Weights of a small transformer language model.
Architecture: no biases in attention or MLP, untied embeddings.
Training: a variant of SOAP for these matrices, 381M tokens, 2907 steps.
Each number is 128 + 32 x the weight over its row's rms, rounded and kept within 0 to 255. Layers, rows and columns count from 0. Numbers have three digits each. The size before them is the row's rms in percent of the matrix's.

# layer 5 attention key, 320x320, rms 0.127, rows 82-95, columns 128-159
100:167138169122083153118132151099133117159149117126101082184101155149143169141123122109126118157143
102:080136143155109044176156151124156156149128172117162105104115183154105102148135087173075216106202
108:145119068099103139160094121109094154175135083128150176110192145169091147111088116138095058134115
098:142116133079111148071100188187152108080188099127122069164118148129135126160122095137145117100145
102:149087201110188135182155184131095124134138119137139142185090133152083116102118079129123077058172
096:134124173156142124176094160161109144088143141142118147155122117148146106112088133121181121080147
107:097154134133140134111143172130123099146178066054096131106033154119140147187130124110168180070092
098:200138143173126160071106133089112178118136126095126125137093143086103116099151162119180164101177
101:132157149127123111162130122131157163090058211094127100150171108100112131179099138111152113119071
096:137112106116171182136163114116109145140110070083112131102143123154136161081124181155159102182084
086:078134145082149148102146165185115148145111179144114119099155122129109101126116224138199004109132
098:119129118089112088113177155103129193144152114094157184151081159081125138102115109127133203120114
094:121145149120077109150106139149151126150111162126072077102160166093108084082094161107091145106187
097:132141126119161083154135142041111119086146110106165120171128084119188167132137064172125205134091
# layer 5 attention query, 320x320, rms 0.123, rows 83-95, columns 128-159
104:128127090140154110146091083133131161161107126181151165159092161109145089083129102095089066111085
101:167057103125140139118128171108117104149136144172166135153141193110148144126128137092142074126158
099:132143074081151165099129133128090164138116130125194111120113115163155079110072094143181063086119
106:160146109154129132085135128139107106147090058144097143162110181114117032122159173120130078110136
102:143098191180148162079142133076094099143111145134149172123124171128114127154143071200123104117099
109:152154092151094137182087144114118108092167125104134103114141100130153165175172155136049134078093
103:089142146098130147071086104112136184084187113149128093130120130137078110196129169102168179155083
103:108065119130150178128129137106072122101159132099129159145087054125108050149066144225086170088148
101:167117123160181159137134127094158130118156169190171092140155141140136097093170172080122151132184
096:097138106118127058166122078170108095140099078106156157088165167097136077186175146136063135168118
105:102144113124173141107201104076111158105204156191120118103210128097076133112131121106084074113126
103:098178166147168075138095112132100142132092177079093159184164161197100105102118129130139172118154
099:160143061145109196130171094199139137176167136134113080172103138119137173109118123139058154141140
# layer 5 attention value, 320x320, rms 0.122, rows 64-91, columns 128-159
083:105162065134140109127134138132148136131141155121154165093155122133154095087119133054152103193086
077:153158126132159096113119140118063126093102081164103102127176173141105092123151103166085103155084
085:160175136115088130080160050058156159103156098168099101130101092074129104068136045122174070086132
075:149093133169108056119182164166117080132117072113104102104053176108098149137130120097116091131113
083:120090088113090113138127168143108163086100155158139144119110101105121138151145144131138123153104
080:075143116128169188108097139171090138170145179121122137104109207138113110127227181115108077136120
085:134124086119167116131094158129229122179161096148049088114063090101078188201093132133161125172092
080:144137111130175168140069114174107182125135129107059137176140185096201152130076123121142160123099
087:166114146124108169097166082063092112074144084168152130178092109150115129142129120098081123108165
078:128141130136170083095096114188102139171101138168123039115170165143163156103115196141153099130155
081:095117122077137101155164150165137127083149128054155086071102115066049115106072158185156161083140
078:150143135158115070143160123134171140166079136144132160115088108157105132158118148088111122110138
082:104083159100164101139139095123162183112074148036129168152088115101143143092102123125164138117132
085:081139121168099113123123103124089131168109177113121169166106123127096139116143155126189113111147
087:126138080109080127169094130134121142139112125162102156112095045140094118165083115144103128104110
084:069113097135136116194126195098155105142136087113130155167130115159156142150122084183101121127173
081:107096159183159115087082104077104073149141126174148127153162153105148083182147124116135139118153
080:149101116104094127066101050138092093145162100126122162127199141084120163135170113112159191117147
080:170077149146090117144095167160088087114120133084085160088079162179128182170068115115139115140131
078:132138153074124198174133136159033161139176144160108213137150145084110118146096134119119142150137
085:146123100164149135130167122104093127117102114166042090148214113116178118105176152155169120115094
076:089131123144131166114132120130123148136161159131117115065208158168089156099100172093069139120130
085:143078109115156086093124127153159101112124142178159163109100102096126136114198112095122091117133
078:160094112182089164108099111122096138126121162151104200109218148183103051099147101159157076112124
081:191114133161181140138121137134205136170185096089112164116133145056136102121087124145110083090138
086:203076096121162190157135097138135173152141168097111116137195147102100113072081100078135133082124
077:084131079088106072067111144124148151086146158131162147143122167129043126163075129130119136097115
079:159140197100094113126130100118136143154124163224182094127153181105087124087116136128114104108131
# layer 5 attention output (transposed), 320x320, rms 0.112, rows 64-91, columns 128-159
096:119099169086062124132105128133070104146149121121162153158131158095153162147206180151137162129183
092:174031125134099127151141147138117173135106196091146114099078156143099159116135138103210122150134
098:153077140092142132147115183167128114143130180135142119128124140209173104156121184090177139179157
091:099137148106085164107083127075120148103143109158184156118160105110089042165164160160076134063140
099:160166163162094109106194097130105158116122067129099081173208151078197117111113143143093093084144
092:151083165111131116181153106165131109141132097125110131151135084084124090115095122178130201149131
100:092183143111134114098119142084053162148169160123152159177108087098160077137109164164108152115135
093:128118107121139106147182111140121072087172112138122106097109097139122171111135137059140138093088
099:117101102179135152121107152147115178154143179052103079066140119124134129125176137164162092154125
091:106111165088122200149161109129175062099118179078160160158072134097127087090123100158121152089091
095:216125089170140179082082083074179144120136164159117170141196147131196122151157109104096108164163
093:158113120104114177115127115094121126115148129069090143122139136163097153085120102195149127152124
099:153115067118134153161133165123052098120105159216099090145200132158099095137135152127125121139152
103:109070113059126130112093128125121154154128109129138102142128140170194136091101094156067130156150
096:157172152113187155051102121121161091182112122129165097088127156166127114076098124106182115162134
093:130141127132136136077115122143124146123130101133135116105115184149107156168111148113138133185108
097:120119062086113207145139139115126168161143159092161125167104164128082157104102132125139143075106
096:067152082163085084176149157129171158147151168148195095087092129153181172121160137152095121101176
097:131147117141130093148171158096134121119080131085171196100160109128152058119173127147117132102137
091:130107147175120088101167085092172086067120124124102096122115157148130164091131140119147070144100
097:138123144090120113203194115147168083115167148090210150065142094064090133136099157114094148098094
092:136173182098088073142117120135159141081155120084180091127092121128116154150130088126140112088108
101:102128171198137121127118110111098172131109129117111112144127150134117074155157127149112143137127
090:144230185074135109152124094151092102188133176077119156121109070133141107157191165160215111125158
095:098121153133085094139146149174114166119104156172122117148143133156148194166101149113095176115157
104:081178137167092103118110102152101115127098134107141136115163106149193157144119210076140084155138
089:155119167143146164184156128090073133137143076069075100104140145098137104081125137079124100176119
094:177147053134126072146123179065156074069124129076092137126072042137151151158113107171158100110119